config.yaml
n_layer: 12
head_dim: 64
d_mlp: 1728
norm: "rmsnorm"
norm_eps: 1e-05
init: "normal"
init_std_qkv: 0.0539
init_std_up: 0.0539
beta1: 0.9
warmup_steps: 285
final_lr_fraction: 0.0
seq_len: 2048
train_tokens: 631100000
Each number is 500 + 40 x the weight over its row's rms, rounded and kept within 0 to 999. Layers, rows and columns count from 0. Numbers have three digits each. The size before them is the row's rms in percent of the matrix's.

# layer 7 MLP down (transposed), 1728x512, rms 0.0401, rows 732-803, columns 384-447
104:512527467528467457542471514549517545582494472567411554434536535577443435486445457576427427559495564482403489470498531466508499593527519462506457577488512468597527549504577430506536483454530456
104:519502567527471512436522517457495462504499454489427509527459469513497423467473469535508483525508451460449519516517505487522577535524534523496517416513439499503518434519509455454477470456462548
104:466532517517472525497505447476480597487493502389478482510482524472489513549555501516501536490494470524590490518507496507433462478453479468517457468518481525573540402558522502513438518502574483
111:516505457597508539503559526585503540496522503442438415519445482458561468495516493510501501553524535505546509480521488441477486502466445518504463563535506514547397480514530466480478502507515474
104:474548426540542592524515483504448488543541489440518510446496500432470523439449497506513477420513491506521489537458446469481514477505504492446496548503485491487515483458477489541444521505454478
099:523510530565527479491520469485475484521508519504533520460501494559529471566492455471493473467463521478507520490433505518497553445493502470613509588464520518435480447480471491458550470466517451
102:537516473529459478459413468459506459463503486479447550508542550467506529471519496492501465524443457496519473543554520448551495460419591527465475510431531535517554535525510504509512546572555458
101:528496488499418520483490539500435525480492389466517523524504489472501486494455513468460539503492471538515456462456459510531551526428497482484498540535576517462529444514489448519447513519445488
075:438533470469487515470502461528443541510413509485472516442481469534480491472501443452507438523591454594479536511478501544538535506544492480488481557513458495538480538473498451493506506535492456
098:527522527543474435553498492581407537535509511499445434471544387437499474520569481473531530473442445494419534506462484497466474485452467519520475553509515452524456533544573499496458519484556594
100:580450512504492516424552489489500440451512521441560501530512548480527479475594466494500464517510459439432488506497495445551505466481512440560522512510474528464495459441461477464524473554436453
103:484487509430426504547550421456534460458507458472476510466529516577524576490535532586544518516471543478477410559481489435449501475433570503510464510549483579500535529451462509501540410517429538
109:498524533451473472484407555542519534484489415489574499476458532459542436449483442467553487523456566530525540477521496507478477509498484579497479542531555509500523552545467454540507512539490444
095:562499551549575477497510436498474483449551514517516461524480529487487506491528480442416496566456423499511503516605557525522542468498506506538518485546546494520474462461434582528426399482467540
099:539524485449510600528537428451538463525497546509471448551526524482532453499425512470505508520531575475434475506527488513500472519534494508443478479527555542518508539426528492476491450515450550
104:488427501400483508489490434469380504524535520480492518535550466459518472469510459462472484446465532515503476563546418531497423536480507516551495544433561508508523456519518473524483525505536499
101:520503476535443469457489498542524490470561528522571453502497503528454504470458494420551437496474475475582448477518527512468430518489508447559522468493549569536516519573495435523536467561540523
105:536551499469509507493575442467489482435466555538538474462462502543479463506468476526441520523635492523535491455481502512537484446546505484506471452472506538471504541490370420488489433458445489
105:465486544464476451541528514492472535510477509438557585472506530481509495417523564491515560531466513574530545539497531507556523476544603535488475476535552498488469456428481521550523511467420545
101:470510441528498520540559460504543571525518556511525484482585508504527535462501560497644492493526474538506502496478516512508528513523534461488533469517443516486468558464502564560461544536479409
108:475457459492515491491508562473464464440462566494519497462546450442426480559528571455451473548502533473495537532432460477498525528519501527581486536520514454494492438515526515568422539560534467
099:465556568491454497505538546484529482495449509419465523508517556552438501493549456534462476511394465455501507436509518468518493567491450423538505563556432478532478482429427507504508494460518453
089:539494500444466447530507529519472442483505549499444527488444515543531547484440507535466507448475538484486573434512562472436487485414508480540565423508540511491517464517489487553476553512550515
100:525467478517541566495461502519515539556448524535473470542565452438486536492441495468484473525604541486478480470516548500579485561529571502510477506506543528467468464539502493460529533513506518
116:526537506529487532531549488498518494474518647568491497443527515507516549531497494513493486539545469536488519486486525492463428492470467499527475564448546536511458429472567516451516499412471594
093:538440501466468555588515497541463480571519478506544463469540535529522530406483486432490464481422523482504487519458474536453547538399420482472430452491470552523462477514441479544506526478528514
104:448471496489540447483503496515468544472509439481490577507460513508475498488523479504419487472507484505536564470485508466501542470555585518470538529463507492508472590510502450474483573436500562
108:517493549551430444579482526460483523454491503467538415542469407463497519516479483411484488523496478568527564491521447511406466531429461516491440502508418521510465459540585496453489525577508547
106:522489581458507468542538545474523505525497535531486491481514490522600501527470433475454574490493489501556506430523516503410500465513523471519533510526524525485516446501468598397541503450498507
095:553466531494510503605552435427537513549539499474492484566532507526495471551460476499439547439424484488526394446529492491563527428478449433486459479604587463479484518488552558495522464390513487
109:494512498500509552478447513451538543446553441443599497517486487524486455510484482444513396491504549511455576496556488537540564447554531484458466509445465490520528436516474475484524514453532533
107:487529482588504445527467547529471432487556460460444502547523549498534427526517455532533466483535443472505489388458480502456576545554530505524521572522542560497536437502555377488539465421496503
109:573434515492525530480528473477464540486516480500546506454469426496504558524585555483558469505552597485499559593485535491524480511486535568510548475448599468497543441511541512532477491574601526
103:491396472490517488517478471489480420489509513543491526501505518494527443464437446524493465428449539494556500490555473540588485458441583500555475482496438509528511480506526469535435562528494507
101:451514563464433517492514491498584512508559542497526508496544503434514529541474522521520520462479505488600532541513537456525543466538547488540572494533452561460465377498556472459507488500467499
114:519519469526448584520407498491536499506502416391502519491476448604537496549467571555539479520502471483482543548475493569534504479572529569536453519455487444474478484469492524569521501528521471
093:560492474504475561471534515483502552466493447503494479513555461517430486522475475531451544531548455398517464560574557535504485507537454439502475500492533522471505504536543487472505532468488480
099:509527505502503485511508582474488456512582525482489477495489490469576489470568532516517520507509450520539532551437455456509506481464522443484556471438467522430456462500534535481491536446502517
083:510422548437550519516602483475506518485496496568533488513485461488490472456555483478519426551540540453530555468532509464471501538534514468508472508530484546543496392556484490501501504562558544
102:425469481523473553511510572506469521489510493478468454505475456486532496483493478485512475473508462484453578467492465478481481410463590479474610553470523523485471541497508442513505503566525522
109:512473504489476486470521500462471586446514499407441470479555545479469482497576519428468603490508553484505530504547495543464502461497521470469502486453548497530464513493506512493459551493603439
094:452526552564516494461426532562569477520537452517459580534544523448487468491516490482567505518461525365528504512509527439518564430617526472519480441521466493502548546530444468491479509441558477
093:524495473514561435467527569471509487502480537454508527522527562509516550460449510521482501541429518484533588497538539522470503495544518502447523504499487487501470542485538553419498504407460449
085:503495513511498513530527498481485460478543516549437448499497454465508492502550502557532510498475520527485481570557530446474529441540454572490452535507454486535505527508503456577486479501435552
105:495493530512510521551487555478509536544562504474539461526561488531526518488480552551527440479548564563483482413511482491578524564550486508496531554431455487486503554501563492525560618486523512
100:485465502532506489590491549468522492513532484475536457487436454562516496517490494522517477546565587503510502480475585380546477506436511555501462474459549516564466470522497465531552490518474515
095:456510519411506559516469529459484435503450577492473536461505507543495498491446545570551464486550510406548470473521585530400514480481493516544486495437519482468500498481466477520521478445516561
110:551484494474462568454501469504399588445531505543529484484515478532505537534447551513539425475518542571427583471500482510504551490505531498474435504451522525535516482526563445480440550460537500
103:474491554519478448533484454486473464524511473475510506500503467492561477510545562476495525480504549503488515534536493519539521504531550523534522412454517475564466501470485511472511472485448475
096:554497584546468500518577473580532474495494455491578493575454443542570493412540486443437553465413420554445581487541507501534474431482501463491475506517463412479523456463491447473433473471450510
117:564547508457471524497544626492531449445471457435514489549512448432520487536580554498463497484494508500435481514422467441564513463535490500509494522441539563521491519490456568596554468523444542
103:471501534489432496518460477530568534500510503505549489433565511531497531505431548479554525483503470476481502535551527452512493477439509464522498548504493506469491519464500514521521517471522462
103:413477506537548514457482510500459541441544486525413522521450511542490497578476412501499545485502526512492505469472593470462485502552504531492536453544477538517443528454485535504447526493509458
099:448506424470549510504530434515527535526462492430422461516494521509485459461478525532486491571477431452473488518520498500387531595524486576494558420516462525485445522501567485530512505518588481
108:585522526548536489496477522515466530520547545516533512465506480463548520544523467432462529576537456472555540515557493504536501526558416510413471491608493552490559455490461501544466483515485532
105:493468510549545506501445529466538544529473466476462496491536510482519492506519521504510545500494490461460514468519508567535526476554508489464472471516507499534485509526493494505486468466496544
102:535467504497509523548547487474475495511437481556548500488527485517488539550523503518468526500512546479496501462462504501557542567528517455497464548499474545464494475519484431507413568524595509
105:549504436495541500555538464504501475502504454517518472572493536492493522454518486573476463495475511517366506491582437494431487518443510516455432543488500448525468524484537478516473538491491499
087:502434560511559522488416468494439398474472526486557545466516448542477524471472488530518456522465527475482504529506527432464513489508397548521519538450458575499524486529457514554490484577555431
117:583500456450584496505536464485489427477520491476490494545404459387574514526500471433519493496576574499595558492542482589496447498464603497473506450529581535542474444511502412539537520465462532
097:568484486499433511479520533477440514459495514542546525486454432449514516472534442443528551505529515510515518466493532483458467511500500521458540565518478449561420485550549518471449499539521521
105:465504472492433542529470491545455531479460560478527499566435522514480534414459508505575488478477422551449484479464509446511464529486508473481456478420519475522497511536523455491499487488493524
104:481484472496418485414561497505513586466456543529537540546471533522572531501511461509505563496482410509467470460494480484432448539537504499528475512502397493515456555500487448571478500501464477
092:471580496578491472543505563584438518471518453533496435535506520527509457518556404452571475565478444469505592511440498512492511472477522440476531541508553491487542520465489494545500392546464476
088:461475457517501471472488514558447563483441516480532491497513484486494538473533507513510517545455519525485498486527458459439479494441435505496478557513574450538500599472483493486548501502434438
089:526483545426522506480476510434498525524444500437472497485435528486527527499468565528571532404505502514528473517459454462530483458560537455484483483499465499552534512518418460491546528481495555
080:455550489543453517434463434516559521500518452412517459487500453473486445519497458451521456482543453504459478504569544486429521547548571545554485566536497437575542523462513421415503479542534466
098:493548521482527518450514519550457451405492489496556546516534471511487491503501545501591513496481502489532484484532484599489465449513560509463575523491417429519478486481526425441524456454486563
108:611526520447428468491514487486478491451501572502524492494522465490487500466527566480563557488548460484512589547467483496482517490474527501521494620508473534494504398466543552542496485512483534
106:484513548471490563451504473562532598422461502577565576534464499493467511487451512514513498522485477505530494521540544467552505492440481518525545447496491497553486491464510498461542485494471489
101:528523504465462489522562426540416481498487525546550553478512526498532484494517500512476497546541452516524528528540465561435491479474596434517515458461504511501429486420484418484441524468490524
101:464546485520457461517495606503531488479467453421476449502564503501525497521471464522480464504513470479506567614432511476492511516561513534456524429475527472428411478466551505492473573588536390
# layer 7 MLP gate, 1728x512, rms 0.0525, rows 733-803, columns 384-447
099:552520484493495560538492533538487510479453523431594401467497535519518512475426525440556518531490529439525493492523547511541485460557517552495501561477579527469555512439516494548556475484493521
102:493450515498547556485518505572469534457471468450523517453540476488482478463505516474557540546422582501480481590522465551484525533562483535428543539512511553441569503489499527514480452525543502
110:517551491516433462582523483529478518552498510453540477475540449496527451506411496458517514426428554457447525477434534479546459483472525508436520507451477445472507519494470451515560446471553453
103:563428482499470523517462553472529470526533532513527461491492532509510477539489451510528499517459480569479578483528563467487516566473541541556497534482431487476509512493475484535497472466456501
102:518490528474518500486484486480517499476549480496538480462511503501537482501514472461480476525558460505489532494548480494494457491473429512469502497476516522517523537500403564478453459611457497
104:486549497523501526577464461518465524511513474437473469482556455541502501492500557491497428472480579530529449549547567427460464473524550499445531558457489428444436470432479544432535575568514537
100:487545471462469489509486499497495560436535455476533498518560558479522551380468491477551443505497505526517485538525504497463478517549489517496496527504496403534484517462520491454498512490502452
088:551479510490528591484545489488436398452560517459462494494497521468477436437492522516525484472468475488488526555515502440418496544550519502480544434481440535488525473491434507469568545598467511
104:513473566501483553410475534548408530459516446424530464554473551426519533513441475504450479393514458524475472482568517488559491504496499479433573542487502474461517555536454482381462608436489492
099:453506501476515449517485522462523578463482463535508547507521498447529596490495553545531522421533504533499526451525526466541499437490565458509582469524478497532472510487490517473472487472480544
113:506559587490529559556462500556509497441549587511525526465426500511495532476515415509492523498509543492424499478499481466497526391533604507464466555543574526520493506438516491385535441466492499
106:548494573474532449530494611426456526446477488442505480528482517480476488416550517526523469523497487480449490494507462469437473498537562516504508475500478510523501497519500469454481485531517485
094:551472448477533511493524544563517498524480549500566493532470507534523479481506513435459591594512472533538533550573542495499551555513504542507424566482551504548500472498471495518441497488510522
101:475616472396444474494480466503509497450476492440558497464508559486472460482478529437562566486482533465481545600465513472521500482505522516495551554464492478478507530433474395480565536596521517
104:495524446497577518566510503556458525481462506448539459503473519500498501485497510442468511556490505498543488531532532472451528431555495530459551461555412414504519556508558512598572511574506513
100:400508494583461499536551522567525527511503554516565462540521499490466516442465514472469412430456515485525548501459494493485543495505511534493525532456464511503514441517479492544457507525478486
107:521475496532506519504542446455526570487497458481517496518573507568531455574489616492510472456451477469490471470556461472502504589531485495547562591507464491476556484546519576455475484562484506
103:489480469564501574504451534473491541480561507518524509469522475548423571526516578552470497532465520531455428463495544428527455519528485541479506504496488437508514473511466442483463512494409401
097:408541477490459505453478483410517558532451494550520428482542429436518485473537440426546458452492427457422529447524509439499544467557526489549531498506448461479512468498522420462476512474450489
108:495566544469601529388461549504492481517477444439557452502480508494502603497429574535529448530449485424478461501554494508514500490507501546456498546535455434530546511564474553405513488481496505
098:496558536469464494595459496532492406513531476506485502487550468441480455486485480499475552521557492491590502548512512534420506468520504571471515544465459554494460510488493491488509485466519489
091:475509554447487449511574511506418507509522530517506493520478527484500453506498444496522469484474540464454507460398586566442493441433524545510534445456483426510522423566532493448497431629479459
101:466474482475542571517518526474459489470593547552536566457495571493523516487534459536487521520489487495513588489522529496384473477496463482486539481470537522512502504557468585456469487505524546
110:520519435557497477550524444506517451453478472463490543555545548448554508495515478448542505468472550529466358499523496512520506510450508489540492539508480480502567501478469550514485473493492587
089:485516386538510436501476497487560547375460488500485500517460465464502465529467508496474522509601505583474514505474552503499533428481598505481542486486401432609544462475530486464482537462491507
108:484440416476563531516482461554485470471492466511506482504527463460529587494462465514560513532560531527534463555451568521535474474485497498534466474554501464490501484514565454446527522531450572
103:446506572476507472516535493532517435511471486532530458449407502488458504454512513477493465490525499569453546504439550525447447494490564511459496573437485444504524512468487451546527564482478595
106:541452516489525467496504487375510553515472530493458472496477474464506529578468493493466509540509526505414530504541441424501458455506510482515550538495527428524507555460523525436446541457499511
099:546550503524493489511440510468511488450530505476569496469475508500524500527549494451510579550496482486514513520464462456556469551530474554502498597511484481498553466429482552472472498567475441
103:506515472507494483499491542499491498473504478522510459550454527522496566492472490546443545504485540543415432573516500504467512578477492485522546472473499569475471508534510489534490546515448480
103:598517472461543474554490464474576499522544504400586449512484514504517520406459461550532447476513482556481511508513461479571432450503478495448537485496450431498509465474557451454544459489482551
105:472510506485500487497468506470519467473447472523493483534505510548536442470507534468550543412502463476478531563449495527501437412466502434523478500405531430454566519462481555523521445570516581
095:482532537532425503512510565512477526475546455560487470433403447501510588516549467517451536479528410560456461516533448543491516484509518535481573528561583464419476549449476491493524531511456535
102:536591485465536470562542488471549489490524498475486496511460497492495551504503448541505547480517492533487519535459528506523493446491471556530476502477476527490496422540505529509552479477436438
113:545516551500530521478465487592478545493484482461564462534480529435523511538497476410576468485496479470465549517465544533478537450572518501546593453477552469524472572454582490570500565462456389
093:496483554527486477524457524484469499446509502550511518529544558582507514528513484453507470455497483494480493452494495477543509494548524469554502419442356501524519538485429491526482469448505544
108:602470533490590517570560500495512502506493394578572464561493543514499524502539498491460488472465536470465461508609489555471527538580537533497525481503473594484508448472466517514506533455400541
091:560521505533532505539516539440492540507474514480517506458491493540468500516554491469551558522469512521521491531506564477449526465454600494552441491488495487428491574454513511530423548501427466
103:533452505422508536522547484505527550468527495476566560472451592463480474511533551472489479481405528427544541500527465522502457536505429554523537477532476553446538496400438503486533537420451497
103:557426544516535507585480513560486525480506508531441462560571548573482535513475534404525508514431460495590488435478529477468521542515516443486535485462521589586477497514560496474469525484430487
096:509492472511464492471549510487491479506487468546473498479427533508481542477476534497467480509591558490516512528518514586558554498453500523557577521562494480493508423420518476516456496514534543
089:564512540459653455517383541486477472530426568490567489476502514495564516473473471502468462536387528507477552492532543460490492525505511480482546534382497493513473460485502504457436546444533519
089:530479464546471499445558435523448467551552461437467472515517504575451502482519560448467523571468529511527503544545495546488548490517478484451502570507504530532484555440524469551477519517469517
103:446455454479520557491463543564524437533510539498513507476384430457498556499530482518531506611439520496485457512465544520468464468563479528517511498525498468438479592473518505526587456497526531
095:520428401398451484440472465499498501476462493465481441517512419494426517481564500551484520450526504450465517464516500515486494511474509479535441546549459458461468543457562474486466597541510518
093:506440418453443520512582568521484478535460536577525500547507457495562483498479535535492472463470533498451510474454457480465481492489533539370504454557537491495447509468475571500532533540461511
110:534459472553490581482553513505509528491475504453493526461458511523460451497445534493548485414508534505528531451463538527489498398408449520456521560464530477554575565434507499513518490455492464
101:546472479423449557541461541534497476461504466539509509509560518505453631443476452519455570515463469491476470527492541464467514516493443461466494453584461497473484460521458544481491492473530490
096:509471479496496529508502526524566505438492441534540481514552515470495484480470458482426537442446524493439544468483516521505502476504501488485561560551494529505522551533471471553539522591482462
117:513478448420464468506542570569486502482426553476547460520494455408554503524544457467488506494515560505487432531433491392475485443458518552553499533451536524520423438532465500519501463606518542
104:495513492519510509504492460538430518451454532532499459526470540486508550545397550494545493509504556541473508472521527578497422447418543482504534541470470536493523477537475471493481465551496443
099:507544461469518511543467533612492474485473508494498509556463543513458582468420494452523555588500531469538513495500459514489466495488502396540486507548469442440471537541461458456548539491478495
102:395530519494486574502486501443492496432512455464510380522517540507522538516480494509586455487575480474487563521432493593539483515450497585504537512418502525477536444474525516459497426529432528
105:501507503473443467486471498517464561450479512520581422456513559518535560452504563455468499498444479416503500483467452462522453504485390487482475562493539460483527524448456463426517485468533428
112:556493501464523532513579490471418507454513596537491498549552544546514540544532501512543492499468497490450473522484476507480435480481458525501557557502428562505443548482499498545523510439550496
100:507489591504519515491485525481596445537466495484509474568450498565502510479461452504499464434465481494484427433455571492494483455461485557453532522505526484529399550496445509418537475489512447
103:511521422395495500489458559488470503451455473538507477494509595463545449510571434510523525504486495492468498554458536471564495560481464579475549538523410484543510480451521504461500451510544480
094:545526539461560503504431520415521514540437497478480495507500494486537500530544537497514473514497491588460501480539528494482540541500491451464459547488487550517523491424447505491464510537520529
116:465526457483483489422473488467448532434443454455541402516505488457499483501411502502603520545475494464490494538443522556521482476569535487512538529491551461490539534423520496478576455573569527
097:480508507497451481514454474511608536472464521465583482574466471471527528539494515392493503455564580569567407600523484489471499518468575515467541507509543514472512542476505558448474512397525524
103:495507488494489562441506482520437495512475562508528435542458494457403479467503505472565549468469544486496429557469578444501456518575516548521541465474504470457507545482512552524544514488480413
106:535470488464530560486502468553462490439441524494561566465558544484559508506515480482527495518509520515537510505518456419520523529484493552475511503441475546539446490533428502502439522562485601
092:511534531490543423439521508422472558485519485482524450564517484458476461496502409525449535480544488499465549559464520474491545498533438502502495447485539553539485468447515484530496561462516543
093:522475493484504444456469539551475480546528493394487472470502525515492502444544442484456538501480491519492466481515566450537445478438412514541469521505550441485492499511532427525542541514479552
090:523462567611513538496440514497515527465523459496529495575567466486592512531438540489445542510566462535445435539430449489519464499553543479518545546509540521572495420455503550528442468463526483
087:456525511499418480489449487517490540458523427534494441517454447513526546532513455497556464494505503466520434531503453480536499494486484497472428487504555519475481499432509542455473476510502484
095:523546518540446514499511445502535440389501419538511451591486491446533505507453533501573522508501504492500515476469495517460508454507443435512607509524458482526526523503519517509493509550474486
108:532443542535490493455479533494496506496527421526467449513527495459527555532485431407512446427466561499496595472531495470497454475488513550529569502533455561547496549522493564532452458473542456
107:537464490473439529559482549490531489476484428418484422480509539588521525400490486503492423484499512450519463525448499489438532527487449545496530466505505381514483504536468489487502504538489516
103:513432516518571577553494487456440467450529477555543464511452557536529536531470448530507477475482525520458472445447524549601462532553534485511487486477541538426482614480468503486476500501449456
098:455516493495476453547463505534498574508527439468446432471499445523559523521506500513545482476457554452485429458508549444483412531513459532556503486499480426461417533478507476385466475530539518
# layer 7 MLP up, 1728x512, rms 0.0547, rows 733-803, columns 384-447
110:520435464510502507476540521455457489529596462510501533486507550528477498493479479473508515507532547459520474457516502442482507524517535481500503481537471448480531486516547470538586501463519496
102:498481544515511447547498551453424507455481529449558482443471510547508499530496530467533535447483448496519487482541466524480510478475485445482482518485536532459492523476491501494446563457439549
109:448483469528508438505425516465472515530475525528474510459522527512503512512443491475478510467524597436475520533518504522517469504505493479544492533446485470505553532510505453480540455505506465
108:563496502535557520480426602490458441464560443475493472507484509492517529466612439506555476544480418562503547503473533443560485446434505557455481512483427510540514435559482422545475467481453485
099:506495480518529525559490511518586538588534498522429550559505420484434452496470606508484424480492498491472517539510528525517486488458509436520528433572530440482513553485552574487490513532532543
102:475511494498502542518464521417498430453555490513447497464518549437493530517449540517491523480548480522471562524491475529512521540564403478526564511485524514484492433538583538500477522544465513
102:479493423503522461508516339515469514494484477468485465536458474436541505564462512515424522452523446446528457578561563549552497465504503518509525464539551465537524510528574449497442504514507520
082:499478593455523599584557514507564518542527490454507507578506512595535481454521517507451560572484476481490516431474434474442518528502450495494497474520516494518546489544491580437521519577470528
098:531504448498516479473515560451459504468440434548507481577546551446516478468454556517568435476516503501484479462490440496501558497440511531451535475454434505535548472552505514393476568593524523
105:520472501462468595486470429539439494416502547452517506506489595525527496508490500438446449536440503412475415507491548502443523491478412521474506563466477518493507589510518513513475448533531482
145:531505527444557508547428435527553544496516482552474520468474462575493535502465474549493490489493559478494495540456451444446518515451559518465471500470444538489553411458520534535523491477511454
104:423528452490573489431465481552464457509485499505422536550494556453498588553421501523514518547477389403477500448515495472452536600466484530514449526502476514548488530510515495564504521512559466
095:468508535508523495570488565458519449401513471530487507518480492487460492507513511548531463505524429552456505484511546500505548510517427524546552521485541526452569490491487488451550452513523500
101:513494480525536472448450541536497421524551531586474527519504490492488512514574527525505483589526460462493476522504538522558497476483428512452444513530453448438498516514535512532481513527472492
101:492565412460525499517513540501460552414508463512556481548502505509459491475521448496524554570429502538493513541522507422478519464450505461462458431500487442481542564502497496437558508487516464
100:463562600499471575472567479474465532494513500539485538528576534439543474583491528493517461505531541453489534493527450460435530418524556492397527469508534475519529529540529504516466501494506527
102:475488452520522547466529465479571457464515489505425562462513462509425449517486499489542452511494528477544495482500522551507484576506471552398526505509562500488521565487533535536481483566606496
105:530514442496524472534566489592416503483505544496527543583438518548533480465508449486441447525431523509475476514480479458480446489461484511495520475543466547438470484465494611514505464463518545
100:536491500470476480530511534510522471472471501487461528564511548540503531487526539524495506508457529531568460461459482558514501483523492450587517460559534518470540499449468487459515488461522501
110:514489524486463531442544496460452478480495549569548516480548474497515468517554490507483432476506534545517506518455486419413532527507484465532482483516443564427449434538452522495498439588526577
096:565480423467562482431529390473505492430506449513530506507504480500560478512489515501515507521525532508509536529551534467414561545468568535484613475492528454550460478517573471409464526486496487
093:529439508499480504478512480516516494599575519467505498579489459548399510527429538489541427493565549535417464528530544519449562500509498531488524491492598471497528519497525514551502523443482516
097:533549522454527537457524492536512494431526436443516489505523533467510496504482497418478486524468446479536567521449495480561467470549444369570533497539474515501564499513455515498570506533516574
140:461445542442469520490471580531483543505513500450532504571439429535463542442510473528540505551565496486453500537465543539496483438532569520542490500496509506440436532516519482504519543578455450
091:473546468450507472456531456484540539510538545549455505530519468472504470509479496479453545512479565434476486540476481493506497469452568501548526461519549538539502536466566534474424440510502500
102:515501515505502460506476496551488471501490538535496491402491418539479523479457501520394453491466547412531486538445536462436507538538518452599444428517561444488519488504495445510497501535481545
101:471509503449509504433529529513437525511478495487499484466527488537467478460543521507453549491454525493541477460482453532508416528341552490480455497481523503448524560589529492458468485558414563
105:509576425464517510504583490531509527493457496488521484513474510458519517479525543518512503457518551481544548524486475541546485539553489532529453479510496465465456507516453523440553495545516448
096:515509483455484444489486598536491470497447470502457463558562479496482569517515514455558494487554465546530544508440540479517464464483505406484567503472513519456489544546446452501404473549462545
109:547527482494537452476510534498475572485528458448464563497503543517461583514530474509492516537475544531469497495472504527568490455602465515532453467482492480532453504456476498592511529507626479
103:424445466419429474508462579503514481513513528461452476503552477486517471573565472538546551464531439589537532480429411443553495469528436507549538505470491496583529442507507462433457509565486532
101:506496527467443545548515538477513561479465540475480486556469504479555511523391568498527541506458574521518474504478493515453476572497569463545484531474488509494425450489534508511525459490539524
107:422534481548412453440527518503446495533540463571448491484525490498484552490524504459470541476494489481537508478529479579504520490486536493495482439548491549487466493422509454541528508537474437
104:457456427481500497423486529556495488454494541471520456457531527507553502546532584459521520517499582509513529468501515520543488551469468464472508537580667436499497518442511547502506422526624519
114:480494509507480474518540488558539440517537511523475471474527481523471521497487507494539561506521503500481532517500515486522526497528498490515468468495524526461562557438483477446583508484610444
091:512485497486527550473498417503480531502481526460487502518501520545497411467537502594500488483437457562423499480497472483508443507485563592516535583472476523492494478397489508486562541473543527
101:552503460475568466542463508519454466491504488533495510513540578509509524474484452516455483444446600539460522476561517502470429611472534580552480505500495602508491473437439548492489507484466499
088:537463566556543538516497529538494489456493520495493526553494451441456600477511524500494524483505516470504465523488435502496482525559542533518470498508469450538581558446506528515407516493551484
102:508492489537518447515452483461493440494496515569521537447461507530579515463483486554574408581480477473481467572473424484573444564510469556505496473489511597459528503508504540576485433466495497
101:571496521524470426537423536472512557408533460482471527496516531469496460486502473482559495475509514505520608519479524554504477479537452518525475525549484527547563545488476499499514471443443426
095:424599529468489519512497459512495543505486495478540506494482526510540499449528478450525538549526457437518537532504524545411489473467474536504552480474442467524532510561535491516503417468526496
092:499570527542447509497592490538462595474496458542495490517578497481548441449484499537494517524529459495522439499502487491506448484558605516465472531550513454484463495476463511523512474573441547
089:464600486519505498487530385481493541498496466484460473488499526451552444541535521523519373503471532505441548446509487527515536469517490464507496536550519542488459508414468527455475407523484594
105:463499516473585453445427440499561508473470468438542504465482530507469528528542515497504478503556507497517493523471535448460474458474490516539499493480567488490449490458511517487529523467541494
096:515485459439493452425476455480536427472473458536436586575457456470538460465461497525441545498549476587468507499481527479575468455507507455487438507522519468469417539471489540493451498505472523
093:443524552437533457496452498483571467472480484500447490505532515507461490398436532505462505409538549476508515419483503523466488497474444424478511524489499481451517557516476443468495508585474490
106:446546480489468492491522510515465505461530539453497538505559580513445501465561507519612639477539511456465460485518508524595458513575519453523448574589508444604526553553520566442436433500474593
104:480440493489534526499504531524536474550528476455583507563574485483491490506555472522493500472477591505485499470513434500452515508458477385493531442481497577423478493536575482536491560541485533
093:597512485501514544562575447529523483502474539442522507457434481452539447507519492463518475441477399501493478512549600462489455440479468548495476502530479478409482496458544497470459564399489516
118:448527470509481537518517473479561592476493467524472440465552530473558498535452485509564550554504527500558551474496457562530427577499474516544483598517510437510526437442494501497476517511472527
105:408504527494417486505560507487536441491476470470441514442478565577486413470480489491549498485440435570475444458438497548466441521502443517501441510470507559497492399469609475539505531461501448
102:478481562525455562514487509544480445479529529502504531483515483513507477481493471467483471504448528561484554416454429460472471591528505449478458447497551626533538477490528485473533476427505470
100:528485554536507540532498544487465501463586554568559524530493551428540569528471485463576526489477501539524511438512493441514524487476566505476487485485493561534449474484472539517464496515484507
102:454528522516478464470480574546420523470518502541427553482539505447492496532441457510564600511537522517509517598543557495483470445556546519516469530491442488518473520503540565444403516428563472
124:536526530467444497448476457536544505544458407496512576528482464492493487471481468526475512436515506489414544531520539514460531516499560514506502504472491432448515545502540407511510529581502432
100:530489510501521485488520532532460487463546518453549483471534462462524538468511474469503572487393481463505439530468466504495498454527474500561474504436584532502483596504481482541452539442489467
107:473525475496463467504565574509484482544447446544517488434512432454440555606424552511491462454502550506485506524470551493512519524516497555515477550450506455506425498513514545482388460539531471
091:522525513556456477443487525491470464453485510555433509521505575530487558478523591403603485447532452476509414446562478559514527535442508434495588532494487523511403505478529488506486484489490522
116:407569508473526504430524406531493414513479432478491457527491479509509519507489555537491458490573509486522502541479518539448563497515608520551502497547501466508534510494523435527547497489466501
093:528447488474519520462455464483508461512526503511477432509532523479456506429501398519482506474556553529516545550523443557468542542526467526480454457545481559526514465501551476496459547498489519
104:498490536499563513464570502544578527492439421558502590496487528576535493536456484554452550465491486480488528499537472522541530503511526550526500438506387468527539516548508547459416503492435516
100:441492531484494513597475505553508529412514477459451506485445433500437516458490489528511438486577588484458511557504504493431459521497492558512507456491520493463536442504530467492430528522514509
088:508441518421500589505531503510509483544449493486578521506423507556553426478491557524409560523467578436549465545518535522470511574491518533482468499422459583452426508514496508502533497538491442
092:470481576483427510504511471535512459504452393602504496452517558432503445477437542549491512486509489535484506489511529503538520430497560503455505435527442418479539481492482454414434513487546444
091:414529534486499479507511505453514505472523534480492508501578495532522505526520473508538508557511444498489565512517494452479566432490410509475523524539575496489525485584491488516538449517485520
090:487461512485514482500502423525523496488503584548489494512483420557515504456525433562501507510571527465547523527432544523517521500460500501483387521477532519505442494466489461520512518462538527
095:527523507618530399486520568477514497463555419500509571473472508531444549509503528470499463554506503469449539586492514568514455419523507476464449527499541519472506575492496539503415478525437534
108:520484498442490492421503470479507473516432489513453489531538514538495494558481491483457543497489530548491533473511548479476574549465533492486575448561572538527446453578563450478509512466504474
114:548554475437468488493451409513541546463452533498454444541432566461485460434550475467495482474542562579539514522521575438503488491470496528492470521474540472466445469475451473488512529488488541
101:456498517473428554491536542431528510493481573540489563464528518479461530535457576456525508489485466497456524557485556547495517500448468540521587541537479500531519523549574443538601506473554538
099:532414500500555543492495544482520457510457404547578498592479507511478481458474536540435537507488542469501495472504487545516490462501510542502495488504536533456449509512556485465515514442471518